config.toml
n_layer = 9
d_model = 128
n_head = 4
vocab_size = 525
activation = "tanh_gelu"
norm = "layernorm"
norm_place = "pre"
positions = "learned"
attn_scale = 0.177
init_std_up = 0.0442
lr = 0.00727
final_lr_fraction = 0.0
train_tokens = 99190000
steps = 3028
dataset = "wikipedia_en"
Each number is 200 + 20 x the weight over its row's rms, rounded and kept within 0 to 999. Layers, rows and columns count from 0. The size before them is the row's rms in percent of the matrix's.

# q: layer 5 attention query, 128x128, rms 0.0777, rows 127, columns 0-127
# k: layer 5 attention key, 128x128, rms 0.082, rows 127, columns 0-127
# v: layer 5 attention value, 128x128, rms 0.0865, rows 96-107, columns 0-127
# o: layer 5 attention output (transposed), 128x128, rms 0.186, rows 96-106, columns 0-127
q127,104,205,200,192,240,198,180,230,214,196,204,219,196,189,198,191,186,252,196,184,212,188,180,217,216,193,165,211,176,180,174,205,188,195,210,189,232,209,202,188,214,181,160,208,220,210,180,213,225,205,174,214,184,217,209,201,199,195,217,186,164,207,192,204,219,183,206,245,185,202,200,151,204,186,178,224,223,202,209,193,193,200,162,179,208,207,201,190,205,165,196,180,201,209,221,219,217,211,165,185,212,172,239,185,223,232,179,191,242,209,189,143,192,214,193,219,212,182,183,160,198,230,227,194,219,172,188,233,201
k127,103,218,197,220,212,206,184,221,246,195,192,218,173,215,244,177,178,197,205,230,187,185,194,170,206,191,196,224,200,203,215,244,206,189,200,203,202,229,208,193,224,177,206,195,205,212,194,199,216,188,159,181,206,219,194,181,196,181,208,213,188,179,187,216,205,152,205,230,197,165,226,160,175,205,218,173,196,182,209,199,216,185,209,183,191,202,202,171,172,190,205,203,181,244,219,186,158,163,178,195,200,195,247,223,237,210,192,205,192,153,180,179,221,183,192,226,182,222,218,204,186,218,229,178,209,188,215,183,209
v96,085,214,213,221,213,209,196,206,205,202,234,222,183,195,185,234,222,220,238,193,186,187,202,198,224,229,197,207,214,227,184,198,204,172,198,219,145,208,186,222,241,213,242,201,213,186,203,175,236,203,230,191,191,223,208,216,206,172,195,190,196,183,189,191,196,174,227,177,207,194,200,250,196,207,152,211,229,210,197,191,217,191,181,226,204,184,190,191,210,182,211,156,219,198,183,220,196,191,195,216,197,161,158,195,189,182,172,194,198,201,184,188,241,181,199,222,194,247,205,192,186,207,187,193,154,187,225,207,194
o96,079,147,201,147,196,213,218,223,171,195,234,219,199,181,198,185,203,208,214,202,193,188,208,166,210,203,194,175,205,205,195,181,211,212,205,199,174,169,193,171,229,180,205,224,219,217,168,210,192,183,222,229,172,201,206,217,186,168,182,211,207,205,188,210,176,228,238,182,216,180,200,192,188,203,202,171,202,203,169,194,199,193,203,204,234,166,183,165,208,178,208,195,201,174,188,209,214,176,194,211,217,209,163,228,193,175,176,235,208,170,189,195,224,195,206,224,134,203,180,214,198,170,202,199,215,188,218,162,203
v97,084,212,227,200,170,184,183,174,222,209,225,201,191,221,186,245,203,192,200,238,223,208,238,168,204,220,186,203,233,174,171,210,198,197,216,193,191,221,201,213,244,200,198,228,188,151,185,224,181,203,201,202,198,208,221,169,206,167,229,203,221,193,198,199,223,192,181,199,184,196,161,190,202,213,205,216,182,183,190,199,196,220,208,217,201,235,158,183,183,231,180,268,198,194,211,200,184,192,185,228,188,155,200,232,193,176,187,177,196,190,236,197,197,193,193,181,181,193,198,190,198,170,187,192,196,204,228,184,194
o97,088,198,208,234,194,208,152,208,205,180,205,256,201,216,201,229,203,214,213,232,198,193,185,149,218,207,215,198,191,182,171,196,196,188,201,207,170,192,264,209,197,204,189,230,200,197,197,181,194,192,210,193,209,195,186,197,221,185,209,191,204,178,199,201,203,198,205,219,181,194,210,198,211,171,193,183,167,221,200,243,196,205,223,203,171,182,180,193,188,204,170,222,184,176,161,204,215,197,190,169,232,188,187,197,160,215,216,174,185,193,242,185,190,165,199,212,218,227,237,215,218,162,180,161,187,201,220,192,185
v98,090,215,209,224,197,219,189,200,209,176,182,182,207,207,204,239,200,207,180,227,245,180,231,202,200,172,223,184,194,180,178,205,185,205,180,209,216,196,152,178,208,172,182,186,236,208,214,218,200,180,174,227,184,208,178,186,199,223,129,189,194,216,201,223,192,184,213,213,220,223,236,191,171,177,190,180,196,191,201,231,176,194,173,189,211,228,200,217,245,202,198,201,206,209,181,164,211,204,215,202,247,210,184,174,203,195,182,189,190,199,184,225,182,197,200,240,216,186,193,215,189,221,194,195,248,207,180,197,192
o98,088,193,190,248,177,210,213,198,187,233,174,186,197,221,221,214,193,220,192,218,227,178,214,223,172,213,204,207,232,185,214,193,183,233,184,211,245,190,205,163,191,168,215,216,207,216,217,198,197,230,158,221,183,169,202,167,204,209,179,199,190,198,219,198,174,222,183,155,208,164,196,191,183,184,181,205,211,201,225,194,198,180,198,185,202,194,186,233,212,215,159,220,169,202,208,171,202,223,200,173,210,223,166,181,213,193,185,179,175,218,196,221,188,199,226,251,210,167,177,182,212,212,200,232,200,197,186,212,196
v99,086,176,175,161,212,171,202,165,183,178,231,195,192,185,217,188,235,212,220,204,206,209,197,182,222,227,217,180,176,207,184,176,222,208,175,225,228,201,217,204,201,226,210,235,220,184,170,215,203,176,194,214,202,222,206,209,191,205,208,192,206,223,191,209,226,199,206,205,208,198,196,217,195,238,167,174,178,150,197,165,182,195,179,215,223,161,209,200,223,228,191,230,182,214,174,201,224,209,189,210,198,203,224,202,200,213,192,243,226,236,165,175,225,186,210,224,216,213,198,150,195,207,208,188,183,189,226,190,226
o99,086,161,183,186,226,180,205,144,193,167,216,212,168,188,183,217,184,185,222,203,166,195,205,189,194,206,202,209,246,187,184,196,199,186,206,212,210,174,180,197,169,185,203,189,186,239,151,184,198,196,199,185,216,250,174,189,214,202,230,211,225,184,200,228,197,197,218,199,201,170,207,216,229,190,218,213,206,198,215,205,202,222,185,206,187,187,189,197,214,209,219,196,202,215,176,242,185,193,203,202,198,186,200,199,244,220,196,214,212,220,202,199,223,165,264,229,208,206,188,215,157,200,200,216,181,175,229,205,211
v100,089,194,193,228,172,197,225,244,184,195,173,159,217,207,163,220,197,219,189,203,226,176,207,221,170,197,146,222,172,209,242,194,220,154,196,233,200,201,187,209,230,210,189,180,187,220,206,204,192,208,189,199,180,218,196,206,217,193,146,212,184,212,182,212,196,201,200,185,196,212,212,224,193,218,174,199,214,209,208,201,212,210,181,189,205,186,220,200,156,217,214,226,197,184,208,233,155,174,178,210,153,207,223,206,229,171,237,196,207,214,201,192,196,227,226,195,177,184,193,203,197,224,208,213,188,177,207,204,201
o100,091,211,213,220,170,143,199,177,211,176,174,215,216,188,235,187,244,202,200,216,196,215,162,219,201,201,193,218,181,220,205,175,232,182,206,211,171,219,233,169,188,212,206,194,226,233,207,194,195,210,206,203,197,174,190,180,200,174,180,215,199,165,207,181,192,217,204,183,175,193,189,209,197,193,184,218,179,185,240,164,207,246,198,173,187,178,245,178,187,184,205,219,214,180,221,201,232,189,197,197,185,215,203,243,211,196,204,212,198,200,196,201,221,222,228,184,249,194,173,224,219,194,210,187,215,209,171,187,191
v101,094,187,241,204,204,188,226,205,226,181,198,218,181,180,185,206,260,200,177,220,220,232,185,196,194,199,219,203,160,195,209,211,212,187,219,189,199,178,228,210,200,190,185,190,199,200,213,160,179,221,225,237,199,194,186,202,191,208,174,207,210,234,226,208,172,186,189,198,180,206,191,177,192,181,189,203,158,184,190,221,202,205,220,204,238,181,175,205,190,178,229,235,183,197,177,213,179,214,215,192,194,172,214,175,181,216,161,206,246,158,215,234,211,159,188,203,207,192,183,205,224,190,209,191,158,216,193,191,209
o101,091,198,229,214,218,182,184,208,213,200,188,206,183,193,198,199,242,210,186,194,194,186,248,211,210,205,212,201,173,205,220,196,197,183,200,197,214,195,179,225,212,168,202,204,218,199,203,192,186,197,221,232,188,194,224,188,196,214,162,211,191,221,179,225,168,170,197,206,182,201,213,189,201,195,167,166,157,215,197,209,228,223,179,223,182,170,214,212,223,198,203,212,169,243,213,175,162,216,191,160,175,184,239,214,172,211,203,209,219,174,209,188,199,185,235,227,212,209,160,213,184,179,208,183,170,210,172,203,252
v102,093,206,161,201,192,165,188,239,208,188,233,174,198,194,198,223,209,221,159,201,212,208,224,197,197,161,204,189,199,203,203,174,188,207,190,198,165,209,196,202,229,192,224,180,203,222,219,194,206,191,206,188,197,203,207,175,201,211,197,189,184,181,247,215,187,219,195,154,247,186,160,221,207,221,197,215,165,201,215,180,220,224,236,178,188,225,191,226,209,200,183,191,194,218,211,224,228,169,230,199,164,186,203,192,215,187,168,182,188,176,191,211,204,196,142,229,214,221,224,203,181,220,203,173,200,221,218,202,213
o102,093,171,212,179,180,226,200,209,195,213,237,191,199,173,201,179,204,222,212,197,185,210,182,204,163,205,204,173,203,212,203,147,181,241,229,222,185,192,193,189,210,180,230,200,236,212,230,166,198,175,208,184,178,201,164,180,205,220,216,195,215,243,205,177,199,210,204,155,198,182,191,223,201,180,173,211,182,206,209,224,240,219,196,180,182,209,207,196,181,224,205,197,197,202,219,220,165,173,210,193,173,189,244,202,188,194,211,200,214,192,159,231,204,202,186,231,222,250,214,188,195,191,191,179,206,217,207,199,175
v103,091,241,229,191,212,228,229,193,182,220,186,174,239,238,216,192,222,227,233,169,215,162,208,204,211,191,219,163,220,186,189,204,178,201,205,186,176,195,248,182,191,205,196,192,212,192,188,199,228,216,225,222,204,210,180,185,204,219,168,231,168,175,223,184,207,221,199,157,217,177,189,181,161,202,184,211,185,170,191,203,159,188,213,201,171,210,191,221,216,216,217,208,203,181,208,215,174,194,189,199,182,214,226,231,173,240,208,187,210,208,213,193,193,173,217,187,192,191,183,205,193,229,220,194,210,174,217,194,214
o103,088,193,182,193,214,203,230,224,196,218,197,157,209,210,170,194,204,206,192,193,204,178,164,186,240,224,212,214,222,204,189,198,152,176,220,203,203,221,181,195,198,220,188,206,176,156,208,199,180,196,224,219,207,180,177,207,236,217,237,161,190,206,178,195,225,189,191,160,212,158,201,209,207,221,206,212,202,163,212,181,198,206,201,201,172,189,240,211,190,228,178,229,145,162,216,203,194,222,199,189,154,181,195,219,192,201,199,205,188,183,218,167,233,186,219,191,173,195,203,209,218,208,204,208,201,190,177,193,208
v104,094,186,203,198,196,170,179,232,179,179,222,214,188,204,187,223,184,192,221,197,180,227,166,201,201,252,173,223,191,199,190,225,198,198,207,180,201,173,184,215,237,239,208,204,180,207,195,212,191,214,210,200,206,194,220,199,171,234,212,216,179,205,201,232,205,237,189,208,196,182,173,145,192,201,200,193,179,232,180,196,206,183,149,189,184,245,203,201,204,185,224,197,188,226,201,211,169,194,220,181,171,204,206,205,167,231,220,188,251,211,194,209,205,240,181,194,223,175,207,178,195,184,192,178,213,202,210,227,206
o104,095,178,214,213,245,158,186,201,211,204,213,209,242,190,210,206,189,185,195,217,207,227,189,184,217,186,188,219,179,181,180,240,202,254,198,222,196,209,169,204,174,188,189,202,180,203,199,236,182,202,214,209,188,201,171,168,207,155,190,219,180,227,177,230,194,230,221,209,202,214,188,216,203,212,196,176,192,186,178,209,266,193,194,234,188,209,187,201,157,186,219,208,221,184,221,182,188,185,201,214,190,211,198,187,196,218,212,181,230,184,209,182,191,217,193,171,231,188,204,203,226,195,199,202,187,222,187,202,252
v105,090,185,202,206,200,221,221,219,213,208,215,199,181,210,176,214,231,170,168,201,180,220,202,221,229,227,188,214,192,184,176,194,173,193,221,189,159,213,215,217,182,247,207,200,180,205,190,205,205,187,225,195,194,224,196,203,203,199,194,167,219,204,174,209,261,223,212,201,189,175,194,203,183,194,195,193,186,204,177,184,177,189,235,169,219,187,179,184,215,210,217,141,170,216,218,183,212,218,165,230,190,200,191,162,185,222,195,198,208,214,206,223,206,167,198,210,185,181,218,205,186,220,187,200,216,181,156,212,249
o105,088,175,197,147,200,205,224,220,173,209,227,216,166,179,216,209,214,191,150,179,202,192,240,191,231,212,187,189,194,187,191,191,177,197,193,219,186,205,224,184,227,211,200,199,172,198,204,195,203,196,212,189,218,234,188,194,210,217,185,198,207,179,193,232,226,253,217,178,214,187,215,205,192,220,189,187,187,185,187,197,170,158,212,219,195,225,202,194,234,179,178,167,195,202,219,199,170,220,192,182,229,221,214,215,175,180,238,222,216,217,198,177,188,221,198,215,238,172,180,171,190,200,205,192,196,240,182,226,219
v106,091,196,190,189,165,198,205,165,185,185,192,202,227,204,182,175,222,192,218,210,212,202,229,223,186,212,225,197,213,214,220,194,225,199,203,201,176,197,161,169,242,187,200,215,192,240,186,196,184,211,191,203,209,193,230,166,193,199,208,166,225,195,205,250,205,199,192,212,189,245,174,176,201,201,185,238,183,191,200,194,228,231,177,237,234,191,171,206,171,207,203,204,169,189,230,218,184,185,235,214,177,204,214,206,237,200,180,237,209,183,213,207,222,196,212,192,181,223,184,208,175,226,198,208,220,177,193,226,165
o106,088,200,175,177,203,187,186,182,188,195,206,191,203,209,195,220,253,217,227,214,187,193,201,231,217,211,199,207,228,220,189,195,227,192,210,185,185,207,201,187,196,176,195,216,259,216,166,198,153,229,205,170,211,190,213,155,183,201,195,202,233,191,190,204,205,190,183,231,171,208,199,189,199,174,221,218,188,202,181,198,186,191,178,177,196,201,200,172,170,208,176,216,195,200,211,190,203,191,202,182,176,184,221,177,199,223,166,172,171,185,202,193,219,203,188,224,208,255,228,160,247,179,171,183,196,203,198,238,184
v107,092,214,224,217,207,187,197,200,208,225,139,202,181,221,237,192,168,184,215,202,177,218,199,201,200,167,232,220,165,207,179,188,160,212,225,193,173,201,195,212,183,213,230,183,205,210,218,217,186,192,189,231,217,201,194,181,190,177,201,231,221,210,202,227,190,221,214,183,190,204,204,231,252,194,183,180,157,228,222,206,225,193,208,197,236,207,202,184,187,176,209,243,180,206,179,192,178,188,177,235,197,201,191,188,189,201,193,200,213,206,198,195,220,194,169,184,176,253,209,178,205,198,201,190,241,212,221,196,199